config.yaml
head_dim: 32
activation: "tanh_gelu"
positions: "rope"
attn_scale: 0.177
bias: "none"
init_std_o: 0.0
lr: 0.00742
lr_mult_o: 3.0
decay_fraction: 0.251
batch_tokens: 16384
Each number is 128 + 32 x the weight over its row's rms, rounded and kept within 0 to 255. Layers, rows and columns count from 0. Numbers have three digits each. The size before them is the row's rms in percent of the matrix's.

# layer 5 MLP down (transposed), 256x64, rms 0.172, rows 17-123, columns 0-63
087:137110118154118165118160145147114105120144145104163091144174147080136109149096121139117089036119138150122170144127148179146104105153120109134137153142152107185105056077198117054140114112194080
107:158119102161118137142181114140087054159099129109103129104117114185078171112066174159131094112086135148177139139106133186184146199144089131159085143161167118129126124114074114141116095075118128
098:098116081106122157100127147131134127087093157138130100107166154115146204119030142086116121157146094091131140079121132181111144146090196150142120151094144120162112181140095151088157087168189115
104:102133089145152126160116158106089205116189154129149135126134122147096164167090165120164197092102110072103149116156113160141145060193121121099123143106181131103095150069083121098119121113164088
098:082103051105134155095155122155133077158179117087088153093135084110092149145146109128123178155118112162122145135149092072128088120111199129161128052148143156158154089131150153127182112135167179
104:130171143166125135111168141103086127155100100141141090085143106108130056118214221107144103120145126158058157126120091143149074161123140153130122149141101101111131171132102123090133182165121072
108:114104152108103181154090132135126143148174160084106122092161112142096141141092152098121137126129145116071119093175113096090124212089186137195094105106181100157124144047152125105121126161181127
107:125113133138119103124095164143180097169103134101174132099144086174122139182148199109153110139123153141089100113124109105143081140180072158146086090062079160105171062194163126128130148117139116
098:099108122102136152179051173077096143131171178142095136127159116133197099145174135154123110124072173085110176112135165130114123122072122136159109147111101159119155127091154109046165142146080133
117:093118118115088153123112124096199161111105109092098143101146084133121096187193100113117187190120118084133192160146122134093101102151129102199095099128136179137147132105126135088163180087132094
090:101076128082098166097081134092129115093154127098121147168157124126170122149154090136106101213097142154161140150132123106019120171126089118175164157110096140142105091158126176099132176151136125
092:146122085130083164116162157093163148115110144138118112118109067127118168216095149140121133153120095183130100119131118152131094158114167133150095137224099059095108186145089081113133137110173111
132:123109171103119073082149106101157108171093113090130152080156123096146139122154109132192114170151124069151114124176137194106135119129120143156073066146064129149177193130156159116136077149097139
102:133098147161126102127094149198139145151144109040126138155087138142126123121148123100113038125118133156167124144094096119123104074096118183130121156111120210114099098117191106145138193132127180
101:120113107181117150117054145113113160134117107168150114181173106137090116076131186149098191140149158100120177110158069139105185105113166165147163088106117153099076081104128125146110124165072131
124:137119094146107138152089147150132072143128145124175092091145019141104172145177162073162136152130085176123156107141183123174127173171090152126134134147124145121084096118135093110080124153076108
122:063137149106128170129152146112151116123161047095096104090146126107161058136091116144139125116159121121137164139180096131104176161103115113150093129183095146094192121089187125155098087191155137
108:123108132094133084129067170146075152107141142100161086093174071211172089135168114085129173152083172161141143150122076142094105137090118190126128155129112114138166095102168109127127132153113170
079:127093127116120153108127159140103122089124102133117109149149121211137151144151121087117135137083120140078157136061124128136206110173099139123145026141204119082139107153195088134120160131135102
098:138167098128162098162165180146135122075100116152126157135117070169089129142133120083161119197132087126187088166116174181111134096111139096118084074096108182142120127142131133133096116157149045
090:072077095143109103122169112169112051091123133090090138096142100118145156129137104159183140161095111117121142094173118117171137141072180131170116135133139105096146189122144127208185155104126083
106:129064087088129156113128075084155138141099133109109104136153141111165109163148202152163245119104126110114139164144150152068145137114089167147128114105129070127094151083154126138160123149085145
081:148101139141132147082131099080118134138082120101113141116129131144101134179226125165134163145137102139180070118152139142117094125203172176046156084132138082132086105148146136090102119117116178
113:099095160111159073155137131088121160142205118097134172146101099117138139139196103073100095122129124179075098134119151123127112255104121153095148117094115104135128170140153125125099120130150146
097:124130070107135093150101150076141162101115126093135161117186114100100137207096126109144134176203062172073174127135132130115086189147109164147108081132135168092135131120150153127158128091137089
087:118146136139118083081128123159150118150126113077145152104134204143162155095147154168131113116174050135152155122076147137124111074166119161127153113119135095162117085105149148150089010136162130
074:126068096152132151120142130102155143130099117196162106165108189107098136103042156088173102065076154133134101124093142151125168165161089108117189160127135113172151135172089099168127120137096125
090:105157124138113142156151028177152140175107131159145158094114133162121107085118171168168173135175107135154120165121127084135107111131099114073148182143111099168121067116157086109129126057082121
099:109094107107110157104126119085169185124064117102126148153136174125095187065185149097218136082128113081139135175175116111081126137156157087094130135135096124109158176156155122126128138102132087
100:139134156117153089098112139131091136185173119124164189091136117147174110173066163086081129149138093112073094164114144147184108153133151137155143078050123172113075097127145129097133096178112114
090:158078166070123121154155108109116084120151106137108126058148110141137175116154122159108107135107155146122131154195129147154154148070135120088147099110097073104166158107168051186176122182111090
095:108176162181147102167149174137137067088088122138065105142163150120116136176113109095086104080127116193166106147165142120120063092101101142117120155135122162132106137102152127147149197086139062
115:140102127165122108071111096093105119196158112168093175105108122146205138136074159067132132138132183073116089138087155132115126044180148088124144144156103175145124128152113171112143117140116145
098:132053057186119096160120115139104164204132139093149095058130087109116145137090165161117112173147146172078123108144106123122088151108164108093124162144158138147085157112150143126099174170111167
101:111113083096142124075102133110142115134083048106139165129130110188127116162163143136142193213117153098108126106202106128105070138138156109163136099136112180138165159125101154096165083113152104
092:123113077154074119131080138159129133164220129120099142087134135129157106156149058152094177112138121183109057157123130144199077126132085133073107140131081111133152114158112112148163160128159142
097:155108126118174120094082138110100125167128086158103096122133194133111051087104086084101140079120206149155174069164148144149147147097078165162117136157137177121128093179136127129114175133121128
083:065111153148166112152054182128118165146123098100165154144125111102159147156128070073116122169119086099130112115130069141116092165151154143207125112106140102157169162133091128068190122139159135
089:081104116108140083126108157127128161172092163156126151094177184127128091150138134108116043130123075166213127142160146149147091135117065184111152153107134178133100121095115078161083117123152126
082:132081142139142168120142136105091141066126168147172095110139140106116150120108163122111078128163118200094128062131194108164105155170147142102126192058174116111114107122121103105172170094082160
094:140136143120128127122136117192201066168084135087190161139131083151118120111139152168163103161108088128189125095095111128085094143146131111094113097056136144082161109132115148182113175142077152
088:140112122118095132125072109152149128163128127169137154094129172081089101034120134168164164139098183103153144197154118126052074177111106119115088102177114138117079126102164128117148160139153142
088:121179209129138138096057176108148074051146161105127156173140143147137145117134109136164090094139126125175122141101168073150114087178149144148084084080137146117111134073124172129117124091112137
101:114129085126139074136092129117121069087104113129146160126134097116142188164118169093143184167103134130133175067121146168080121063117115140150109138138136138181113201066162192120082132161121131
105:169172155122108066105109127136170167132164123151152157115115114120154184162131187132114126140130111090092101149087109127135113171142117138163158064088207071101057107155109110175112101090090140
114:120168071141110102105223105117137151090183127113122113138078141141096123092160112102095105169146158109152110133155132087094124115094130063132159117099158193103208147187141136123143144127143078
099:158128157107174104158100127120137073204148086125101128067147070138121137176143149120107130138130119160118116103120169101116154180105108144132112046076109118140075167172172108200162126122108096
093:117177148165130168131097195118124157130115193133123091099119141132162065151121125149061152119108073181165130152129081134153133131127090150126107076104140077094080173148124178146121143107051145
091:149116108056158129138091091109156120112084078144102094126071126138144150134154121163171160135131084082132071173144130161194162132153128135133190116109088123119150104208065114146099109173146131
091:112120107145146114083140157122182129090114143134102104107103161159113158142106159059091068188116113105141169065115137128129183164114122131151123094141178143127149143176055149166116161082168060
087:159079109085091144169113136112129077143173106168156154139128101154108120148110080099136107167068131120105150097218094086090121141120130138159042198133147117173157114139138161127158117110167111
112:085147133171124135116126127165141176154114140144183107100104168148138153177160136095138155105143139094112109138162064139177085170096101133124158062157111142098158026155132103101110132073079139
086:080105092079149108121087134119102135130081141147187105110233169117135111108068163132149154108142097130141175080111064166159106146110092141093142151143146138177111123125149165099121182167114149
081:140111070118104103134180113148150120179205112151140083086133079091152119102089157127128163112113096128087174055141162150133137155096152152146148181060146163140158164125119080080120103168129116
133:110103172138092105136113117159148144098075067111144167094137081163120108208120113108203203140129108141090145158119093140106120139113170104150071079131098135148120160168148113100188087155142134
083:196137176146119185118136087125148157139198122180102121143139173075100142072110163125104113075162123107132125136121148086157138129136108090071188120176107083115111087133069111191138136122117122
083:087137115168139074193141136099157141095139108110117161090108137142153165199113082110130103127081084126152101139138131170094096168070077131161086097198106098145123113154134181165190129132145139
089:137079100162163136118148174207087123101087172077132141110192152157144155123088125129092149116122124102103145114105102114160146145169091196087141148074125153164159123159138115162077098092065115
093:097139072173119110124104106169150186111144129140108113076079146141094076069135149123191143146170122134134191093171071152110125126141155110120094154176104133094139149133166090129152153179053122
085:083123133135097119123134097183158174109135081050106135093065081183136123156127133147146128138169154075061101142090142126187093138085138171152107133136136146189145092160130147091169141116169125
110:112124175135103178111180117109103115104151129093110088190074104105151145147120127072106194152114180125162127183144154142086115059118090127097182102116162141095090177139134113093167175105122150
088:135109094142091052112161143085139131151141171181106110119158146109124067155072110124165127106104130083086107118135100174187090123137100100146109178099185104203116173145122139116134190140122155
093:146109144108131117189102162133213109161092095074149160120129127204162082117070124128141067176119132129076119111151190071128117134148116135077107140108143096161172151131121100138125111127177105
096:120115077135150161090135098130202135087088089120111154116097071113049113128169161148158152162174181117085143083172110137129154102146130092121109093115128156131143176097103143090149203149159125
088:132094118072112122111115056081095137107123112123126110111118114088080118115202134137098088122170131156088122115164141181131172133134115189157139215103151146124095165152194153094154177144100122
107:125192152144130122110127184116084123077219086092120081066118093142132179149187134087123149167127126165166085141155098160078106140179122060093154111117122116126147127105144128127133144112157136
092:150101134089134146157112190094114157126161214128125143123074130176101170138104105143127140140090139094102136105117124101171118090126149039106098092074176086134173114141137116115169134194169116
104:063153115088095177132142121079176147095161128107104152138170156141137144106131152078153168166104150146133157126147148097153122224110104152124083125089089115117198045146131102099101125127154119
115:095076129171130045128102130104115073126143121044109186098160124160140146124143108135154178176173120145145160108169177068133096121138146123164133109088117171118121151152168130093106093178106101
099:140115139143142081197151176127137113142119149158130146109109141188149070220138119133118085118105113108088063110132199137133098139141201085114122133094141104108165071136141099123122085168108106
093:155124083108072155132201150158088120122127171127144114100122126183139093159127147131138100137061144125080168085101120089116159108134169115184122072108151107119131208080114197162131126111108105
115:136128137128128147086207089124101129071093173151145065105115143133100165096201124144128210095122144089140089101126179118123138100155145133189145139146142044110113145117131130149164128080119116
088:125120119137093092080091100134159119150114124085197183154132159101151080095136078184151146092122148077120178142117128140066089125113150154156113158174122132182071162080119148092157149151090160
090:125109160088144124110168099088107088104185118138132139177099083115114150094048191145127135177050154105133115116150114138119187182140145094193105112153122082100106165146133139145164092147157126
095:087134140103116127077141128111132051117164054152125137134187128145148085151173110085126134133069132129161152085168161148094135164122072115152148162091119143129135161130170150034166171125140117
082:130154100120166146091148125145132088145120123181138157092151127125129134125127065117133117134111111133161174131149175132092152090160041171128091139224085083132092111118158157098196100126080164
111:079167166105147072126108178098157115167095120181113088169139140075169088178149137139148183158141132096111106081105156083146168092107093179143131135149167126116059160123139090106095133142146087
095:098117147094060114142134183119137162133168074127162132136105168134126127093110131121089122137099152120124106121171161108142101152127131164085067219074093129154141131105068150137127188204095132
095:078157126108148140160125053156090111118148101117130132104135091122118111168126138101123145169126163077121119087162102079156152166066188140178120204129153084170147161198114118139082134115128080
091:125095157102152163153144071082117099066096158120117141070150101135095125142136148127118119084161132094151097145092134158192137110131191125163109114127197145098084144095178125179154109095207126
116:086133113114091118145128141123096043112164161155144139156129191150146128137140053153103109120123168117128120135119083109133161183115091131104100186135112211177155086105096132106118143074192143
094:162121080126150145141172135134136157121111191110059112154131112117113110155094107134126084149170090136149114103093108101210165152064114076109150086132117133131172097176152099149093159195152078
087:082092104094171097083121142147164137159127136164156147153184178101180134119121082149142134100098105071101121218064083131131123131139118088149113162141094101130146117174163139141134102152135050
096:086137188156126107214149102102171117142067159150134121166120125061157109147180106129109166166118121119150122104143152112137141114120113099140174062087163121146134158109129154135144103026126095
116:145158122135147127092097152138172097120134098098127113121162145104140069116109111143120019120130167142145156162156138139125145080103120122087136166184160181125188039146089113129075117167138154
112:155142097158047141125157148068074118117094164125114118082148140144099167106092108099122121122106143127132158123183162176179110142103070132151124124107191101172148158153092122175107098078196141
087:134155162177155151065100152144166110194117099107173152144136106089131058155124122065156115108154119132160142108132038113156123103109135107153108135170107115102107169162110136124069085194124145
088:112134114107190138153160122145143126198097123091189122111121190134124185080085099114133136109127115141105160130103142088195094158151074072142138146152159062087193107131105128133077140126118106
095:090131099110102075178071140114177125137135135145154190138174073109153171123119151116167177140125118110063158133090118094103139122136102192142140152106117173100130140079165085077195150111100135
104:115145134153135156114169071123145070094128115101125176071149155148135133108092142210114143146162051064147157082124098137170165115147118165156153195118107101118094164128139095151080101093129138
100:154137085092110106160130170165174167129138138134161124141141083100132098095143071134132148191134133142104155151116071106061101128160102174161073103151065146155137183141189152114082079131099138
097:111155154174140106150160167161125145086158127160105148108089136192104078053106163139119102094156110055136136135111101093106104128087152118141188164135181132112106083158168098084185125165113105
126:133172141069144123123090170056181108098185160140113134105171153175127147137101104152179103137134116100141146103152065166169063083103132080145148175124122083145104135151083092100112128161151142
086:095187171110122117133158086117139152150194147124125175112089120143110153078148153117188164142142069128119161103121140111184124068110136093106156105056088160097128074157141089132160116124173077
105:126171151143143091132133120108202134121126115098140139062099124161115077165135144125052113157152105187155189118117140215132144147086129111109169103097125185133129058154103101101090104120122137
122:098095157156083098096098107125166103133134097096126175082130097155149099121127130132116220171132087139129141199180106122086055169124143123122097163147133146118104152173167196152132111095111099
108:098098146114138089188139120121130119115130112102137180125193127150187092118114065106147147177138164100111132119118114097133072091108075198153115125216108171097163095110129140129079141134129180
108:153139110111100134142091107144109154137125104156161129088163062141157101104084064145112179125122124156148125082148155084158143067117109108125197184114115106143164033188137121169162116140151142
098:123140081141163177120101109137129164100140173115135111094128130120131076178051083114129019118102169183127141137177119110179164148121131110108110118122128140116095092156124180138129169134103194
098:142140103180138095085112070199149151172140110144175139103155124131076113070132126168111138141147114100124127134157148128061148122108082086193097149169191119117152159124115187100069096135124103
108:071113124081147090074091115091142084148134101144169091073146107156143116173121180167131059137073122127150140140098185131166121115083149159118142156184155157129199125136111089161093134161135114
086:153128147114105085104172138115076138100160171142085130132130184136124120188103129069180155105092071064120154168084122106111134175119176187135155108142127085126095156139085180140125111134154073
098:170139115105123111148133132184120119164132209183092153154122124143076113120134100143135108128089106139178154151139149165118132081140175100181111073125147047096126164139111099163110065111074083
114:125067132066126197091082074161103088110152135185132126143153095121181114094079123083135128148120108111146147148187162124191101138142125146113167152114099143123070121164108131170099165175091124
098:120120160121113169128104073101143131157077114140083172169137185163176119139107131121162177146146153077154106135084178084155134129139059114149137120124073077119149097177127076193107087113139108
115:173094104068128104162143100200150119118117183127166177150111119144108075083189121131096148097098097115135168119107101149147137167103157078091096142153124122077104199145111165168118133142139073
099:145151114085187115074149099119120177143088109085154101149146094145120139178156156156137081153072140089037132107123139172136084163131172150144140105147180143161143137173086079108141085100143126
# layer 5 MLP up, 256x64, rms 0.313, rows 18-124, columns 0-63
111:187159124166087169151172137179128106164120136084103120126075057042087109096147183153082119106120164131136108147110113165174169132166099138140156104129172125174103120125080087143131135111110112
105:129145153090113157120178076138142111146118119172141116155123127131144142144126176161158164063144163083111179158158155196114134176158208131161166136194119149129141192147117151092115129135140195
092:115119105106133115109150145167124161127165154153131150139048177126130166101187125138177144129124138089085176138137103198143085100119144134105186109159143191106127163167136110082090086076093075
098:162113129141115095123196076098151137133124144115102153148140111081108153171113202164127120125148135166101102184088084098089177133107081127097151144169110114225117092115110067089102138130142114
102:142103155110099124118137084081095178132104100084115121123114149124100062170223151118140128117110120063137120148103082140133130031099124108123129140111097085084095141121108107110169112077083104
096:150152138083172094104122091104127110123109110153115101086111153127090139143109104160164106120128104103129144138098138197166104089155052095092171135166077083081145098153048081159122171135079110
097:131156113162141142156096118130114133119093145163156148159110143130150058083108062118158171117147090140114102120129217095157137156111171085100199168167168088158104160093076139133123149153095171
087:152140091178134144110153158162136101166095086147154121118101119129111138130089110112154098111156094172084124176075091121135132097159088127090175096131133116151125103163095168233108162130178200
099:147179142082169118113099119113196146164128131142108135124156074132128062197170168163132143149194172160110168135144122118148176093108119102163179125148174195088148164147127123116158151137152150
096:161144083180117139120101092114147092146132148146132167109116109121162094221121140168172144120183088071145107092183133084218136083167128132128142088144128146133158121168151110084132111125171118
097:116138164152154105158117101173086134112137143142129137127129217145137076060164075123164118145164167117108176144131178127119147148137107134063180161067139161140177100107171178150106134152153166
103:144185183111150109139136163119165132171136133149139163137139098130091131173189109179141135095182138221132146152169118146170064197111126164122095160175154114131104144118155117113125177157160145
102:137197141113114134118103125054086124196159127164147095144117146115132193107169088059129147149060147114114141154108099062083093147135103100107102158087129108094098142118087159134077140117119136
103:115174097191083112158118136102138122159088131161075082104182094156113139088167112204097132105122087149117081134166090112136177144112161182140125144155113084139078093166114130135132089168114079
108:121077137193169152148163162123142119138143156178099110201168102175137147143127136113064183135173124149129169159121156158121106138117177076102128123098121110182127103076113144048126121096092149
095:114116129146114087105094154100137164122101203143218190123111148142125225158141102102127150113083103102132105150093171133154100053165135120114161146136170125136144131107102161117162170093118136
096:171091116160100119119110077119175085122137125153149195129113158076136137177099150130126111075155147094137151126127123099180092048172075117122107116150155174163157078166111167140089177117163108
092:143117196128078179170127107120108140069169093145092090145131190124105090142179111172142160087104095149189102155138090092107072102146203097108109099134143078116143146148120117098126092142126124
108:081127114125068117082099102095110111161120105095125100107164161070161079116059115145113115044098109108082136099128080064091114135118104155144122126138115065093144120088087137114152131103097173
096:196123094106113143139091137075125179139109118123156108164161118139122121186126136109095114100138156157172172182098175127113132146163098106144155051123078143205146104123134123068081123175168145
126:133160082135118134116149102120072122122122130078098079071100090120084127145153133125089096050142111095163104125145171089112110076099135173100087107078109078109101149073086092134071167109125117
106:121127082106094062154114206105150126124099163160131115154075146070114129091107096093125065135111138133096132078109082097111139141077082090186147132082086128130175162107126110164077145105132131
110:055117115158174097159174166088131125101208133137135124148079081158102122139151116083112171123121134188071118092146146081129101182102148160103101120113110087158118158093176129112079148149095145
100:109124154126169118142086115157148099189143070176101074095086156154167107117115123144140143116064225078126131173124108154108109089097146106108098153119139154172124117154113057153132098164094128
095:115146070079077130168121139061134090143134166145124123140144117111095158085171074144145128133058169124158143127162149183116079136095117108148142124119121105125197211171100131112140175164129096
084:111193144119125180127144102161123130092183172142141125091057096132069142110152112187174120163171136195137138155151154107109093102117157139127104083198119145124136119108138106090115174152173079
099:116152129100140080093125208074121134137086131140135090103128124115121108154128039070163108096126172093139135098085144141145118109121120120144136093123102157120107196132144152113100196221133106
096:148172130134108136165121161111180079137166137189124168131130091161119133095163104180130145145157185203114169118170212153142148151139108160147092149129172138127130134151129186069095133161160103
105:161109164082119128147175098139157089067158131090125120174114154129125065091143095130123125116139175044148141134123161153139163095122148148094126140116083115134120197062116083100186103067127142
085:117076129209099142085118133169123153158083150099131103179107093103169118130187135127136119087141112082156133148105193139143065081147126094073184125138150137156137074119082130126090162092123150
102:163099146082069135108096195139116151148071089104126136167105128096132127064143140046070123092164119134153130153167144132145140147160166038126145147127112122140081101132101105089121118112166090
110:156123120105088173084160080119108083107131120159145211105061066135090156107094129085086130140121104077091115108077121125101173078138125138116109107116111082161076129153084118123086115086103115
091:086184149079134140096103123154155096115159151152165152208174147177158085111134130080168132095107128129150152151101106131109147085129114167149137128181084146123172059121124140109166066063131125
086:136134038052152146079114111113093114178124133105146100094116084145111090153207125131112145151186117178101123133150138106161158100121161076117130145160121168132198158117150151095092161127157130
098:119113121109214162127137112099126117106112116068189149093124148139065184164126191153143167127128114189103151113199123110128125086151155163112081109124085168112091132082145104117110099080127142
102:073138099108144191147143111168125120128110147165145129133098167100058226131139120150116187121111145159107130095146115123117129146112129138087076138192170088205089116112145100117118122141190151
099:186102096187081108141114150108064131092127158140140119077081124159121168095164167131113094134143075167089148133128145168126108119080114088096150128098122094122089113105127059188071137089090116
098:159098102149150179156107160200090107079107172129143118135168093129138133135139118146116190122164182154128185143114161109128145092119153180151098122201113086172165141139171138117187103166171111
089:136191111093107061093149123161132114151146109110073159141079122086139089098159082120098122104118113161161113220114128160102130067110150130155106082174147069114159105140081123142146103154151172
103:137131138131089183134145159071130080135090138124101098154160120095100127092156095156123091160157117106143096122140114084111129183186071116098144084111133050096142082107094114134090047095085142
089:118139095143082143184135140149152109148128138159094114139139151137054082146032128116089145132130164167137097043144109136169140128101126144116146059125103086085114105151086064121080123146130110
094:153110088113140117123180134120142152140139112120108128082127103127137170137139188169084114132140177141093088084096093179139110110039119112140183140143092122159161082159129063128157195165080163
094:159144141101171104155146168152161104163118117143159104078106115139172186152179211193127113148207171119123137154128120110155088157120121182153123146124178118116137079136174100122123142122195126
104:149115093129053146164168167154148130091077151087146160130152113165108154151133158047128126134154135111175124105168139144165128099125130138146132057126046084173129175130154089096117114071129131
107:127084100136122123081190090122126122105122190143106161156124083131127104132070111145082180125110138089111165196118163089062116058141116135131114136151163141154184133158091132106108145051152131
098:081118080196106110122143210138191154126092133165159148163116225125154096123109131136184114124114075148130150161124085147112067140139116098167126181134125141098165144117117160096108120109103144
094:147174126161117129104107145124115112129184130197152098149074054154144100094154147130108154141095131118131135078119067113146153125079155130148134111099127125130102246165150164105089173113106101
094:115143075156097116118161163138109097130156186107112113108183117096102102097109100100079097115135121186113160096125111118045073140124088127110082143148133163162131102040141138110111165061112114
098:190094171142111123139149122168140128134129141126155190135148099082123127171227152154056152148086146117132196152149176155129128143152187142158155110150136138139179189126144131137123157103122173
100:150182158160130130135131153191192137116125156145102134130180134110155125106171182140120112143157119130135171157102135169185162139151097128106153104199147210116162141169191119147065131159122163
109:156128062092143136146112152127145085101146082163072155108138107157117082126117156166189135144132099145141136116071199121113193125185113124130142210124179119171107131136169078132106133177134137
097:098203177098081199092136075152130148150096135100124095178081124111112117141088083139130144086166167137109124139150093101125157200123086129147161111123113151123132181158050165117146137139134141
091:075131127167090104133142135091115138098104156127127120180129092106155095129080109077131129100147148099130152210149150142104128094156065169167113169099135115191149090123178066077123107080136081
103:155217167169101137163131183159129133140113110108131164116156087175123135179183112159144160134194105187150156207143136188159084152137153145162125148121113143134143144148168150109142159158152131
100:029115115104093105149130139144125121125075165114153138141094079144154070107111121108162108215121122167128123096136117126117063090070108167128100137143171151128140127085129087053093126138113145
098:131152135106132155082113101157107167165151184150132125159133115108092135057107180090136093100160130129086174118135078121183176092123197110083197125084100136109184146097118119088099144124098118
105:095096119074100114140101105137082172152128083179070132122096132096081098155110133143142078115123084162094078102077083103105121114109097101092153174143148123142075190140102082110128091065140134
100:128109159126134093121059157090109080194086115107099122155132124104186108150127065114104124113100104176099046168127113076114115142120088128134150154123142120200159081155113135121093115068148157
096:166096119080123165098134128067119094075168158120134116093155142124144148077086128129106129121085086150154155107142096154071158092132082058108160108119106042092118122121116133157060127125086096
107:183160110075135140086199145192116130096097187103151133179084093125142104110130127101089115129107107127080144164092099094108090078108119148113196171149142168139116129143122115134080131102197123
101:105106147138103121120124081069145095129135099156083090059196107133087118117128167140156103108135106035152143145108184127120120096090148173134111166059145158092125116117138103116078138077102096
100:072102111126098148126052096085111150082134177102117137083146145170112119121177112117095173116117099130158111119176150095131162105120103135097093083129125075119107130107148178160176106089204065
095:125117106165058117168138182113110087165128186160148091102173117112165145139111091116104135121077062166146105170156167166097088202129099187133119125176111073143085128141130158119111116122115115
096:144083084159101134122111208101160133154118146113108141126113155170134104142075129121105119146104155127165088164099078073143063125147131068085167063116070110114187130130087106139138090088137098
092:129134143123106171109109106121158144093099151120122131135110117150119092132104120131142163033214152139178100150103170089174144100184116143135087187172138118128192054090132130101126172146135103
104:101137153099133155147166184099151156113143249090152092174095149137140143146157124140091176128117108137127155134121157117146168102133172146055143136106177094113132127193172144158140142155166158
092:132120103147146074100039159135123109160103103139122126053092136117127079142095170201088090112115090168083114124103122155107099039139131120127141117156179152148096144131123174121108118110081137
096:113110123092143107154106149141133074117105129135227183100133119155068159131144118144157164095127077138189158112088121181133107145126181143126118136072192146128108137084124182085141167171131149
098:154102114156156175093108113172166080109104118125135145150217116141180129114146083099156180167135100185118199143134119104131145152146087152145140107205140140155146168085148156158150157127174155
093:134169185144138096164061099075121145151120123096137127129127136048132145136141153109137131122190148159148131128116140167131130162109116163057119200195116187154160075174143115090108105112153153
114:166087121166110149129138098147085127103117124107108122174101069110115083145143123128069129058114128133158047123088172106092137058167119141087161123081111135081094156113073113156099151153158159
098:146133146119136106133102182116097104100133112145068086081128091115108166075117175047056079125153134176081097095108117093160153122134103088079124082098133121118166098139137102136105093119086082
097:151146177137157136168139148192131060126132150130105110147106120105112095131095195209105162172108153201083131133113106137157106136123195218143130117172150102136079123153130143129121118143129119
090:174094118152118123182111156130108155111125182136166128160099117117108210069068140130135089138173122108094142180119102137110109062130146135086096132175079105111139104090069119182085110164113139
092:176140113143120121154081131148133160096164107086164114144091139150133118077097233153130110095118164140112149136094135156202100120133171045123181182099164131129145179123127131116138178116129111
089:186096096142118130167062089167092113143136134063146159067148100183096122062112121124117115068115169151152149179119142151121075118111161123067135119146114105136136095141067114178164146124150144
098:152130152151148069080096102128143078139124143090099155100110088080128065159105139127094147117106095152073150139071153134123184124137122119065122057153139163105159126079088153176137142061138147
095:148129116155142174160145149124197145120157084111127169133107102118119149146195132078110091178147107114149137083081066113107134084104114140057121060132134168136157134085134078139138112103187178
098:206151100139104113116147067085132082139118142138123102155109136145111104117098141164132130086125143099170087178142134102081148129143116183157163147162161134179118168226090109148117186123074123
116:130083129147089139124169154137105103138131220179096092104098184139111019149145119163101159135074118129093097131082076113102147103115107138097101152133153153132114146081118100077116097140127119
095:172067147098115098126186145164136075044130187118155113162138053098182136141135076162099173096126079172095127121124133135103110144162141098162124152096115119117162091143138142107110131144097081
099:149113148122121157180159132125112077108110107138136070073145149085043135148133137113103093092111145083143184109057167116102127116127135085145136109108079149096123157089112062080120138114167069
100:108092094122066098099139121085149147122155121148119163164131193118120095168101116085163161149069095109072098104122115103122115187181058138120115134120062105155072164111158144168173111120134148
108:141116182133144129082173125152114117094180113125111150160065078082153109118178143133083116074173137113070077149097099125154171101149118080084181117108128147118096145136111055120093110083142110
121:164191094190106118098121165127110088163128147110073103127111104118121136101106167140115147147105137123130094146095038162147165146133037088133116127095141163159084125145132097152075106057121125
090:145109084108127172164098081112053134039168139116093101123124129185086136064141139173145123132105140082091122169144168145100130115147121159108148129088136146108092107101136116192198131094110138
099:153161126090111108111133132110199078145066107114137126154109111085138140122097107157171136141113138112151129125110195124170165145140090097119114135158090050139123228131076118121177077145103092
112:176121116098167094100091109108135104177099078095132094091126080138110105125125119146074118080115116151170140076176137113141133112129106081096102062138110093171130133158054147153049097117162154
126:112104092158106150143147112105086124105175099088090147113128106126076110135098145129078095141156122066109078123116120101099141025115059125116144132056106099094058120111110089121119083123119132
091:061123103109099169122074067113111128141086149117141129144127158078071102116092129169150159073091093086115085112144138138177120112111129101078174144145166104098126075116064074123119085111145095
096:103143161174151134095107101134120138126115149110147124143168157136094109140147091119103172110119136175142105127147127043092140106160119188116144074138130138068161168122147175225111151076148199
117:141096091125116101128075143095133103121144117162059168157146117149108128064143107090090150114130122142087117094173204167079049085110136108170145111140097126139144117110085052140128111114078145
095:108102072192115154166096175131091137080072113121144108171092111111142111127134119145081101126094152123148108129121138098076114165114101126084156133174122074137173162083150175159065151126079190
096:162130073130125192174112187152088048138120117196121056140142144096163171135134155128176126093095143113089112143129149097147112138153110144123081151184131079078150118161130129155162139121109084
115:132125169138145095189142142129211116196143143129153161138177121150149120178129173161175175156164155181141139176126157198149112117154157160167155171145137139127152140175158174107150143170121139
098:181162107169143104104073225214178084180127099153148145131178134160154153131123137143133119083126124127161204147172121143139106106118133130124137107109116139139140133167199143134128169155142142
107:152143138059126099149109067144133161123143115162142128073118098198106113083090170050185144097149096120126123107086105098118141151132083101132086151084127072119145076148126108157193138153150127
107:108097158106141140159059119167109102147094139123101135180093141133114083099174142134160137187126122083146046104105148159175147188095092137157143113112136103198147104142155099102122107081084082
098:120120124111129145172137176137099116092122135090044125121130131119154126120111102093180119115122127159146099099121081050150067061101126165066104089166084144155130100141142086141179177137087164
097:153137121049166159151160108114156121085089159122133085140098163093141155082073107112113156111146149120169140057099113137156134125079116131118072132149068160140078156173171108094070098099151107
092:143162098148114195153105138125168138168113056146133112160123122124130147082131154139103101133127158171181099107154137149172145117095089047105081125084141137128141125069156091144118185117148213
090:142108133151079145132103090169070094146071095156084182194138134085083133147157119162090127101139086153127117124121135193147112090090104088120178147084117174050154128151122120148161146152125109
126:135088132084093140079093137133083153054152104094142125160126071126164105087132092127138109146158101101124099131144107132123068087152094097061169104075130074153097137096126088094086120110063129
097:134172064157148070101127161146100097112137128098117089107129050068137164134140100111123160131140124114109143159117050134076108109065115105177106111146086145105195130130184140118103075128131110
102:118148104113121100099158079103136127101143114182069195115127162108078053102120153157100135100177120152106138169134129160108123072118142107147115141156071095123119074106123131178116095086064184
101:101114111161084093129102154153118073117149168154122116106126128054152137096111096101130129102128150193198119134164065088119135113133079083112101155153086098153135167065094180156116167136097168
100:098104070125118104102106153118161154194152138135062116123106135129081137149151089094130096116083123198123126142138126119068137145181088093019151140113142109162157109146116113135084149085092130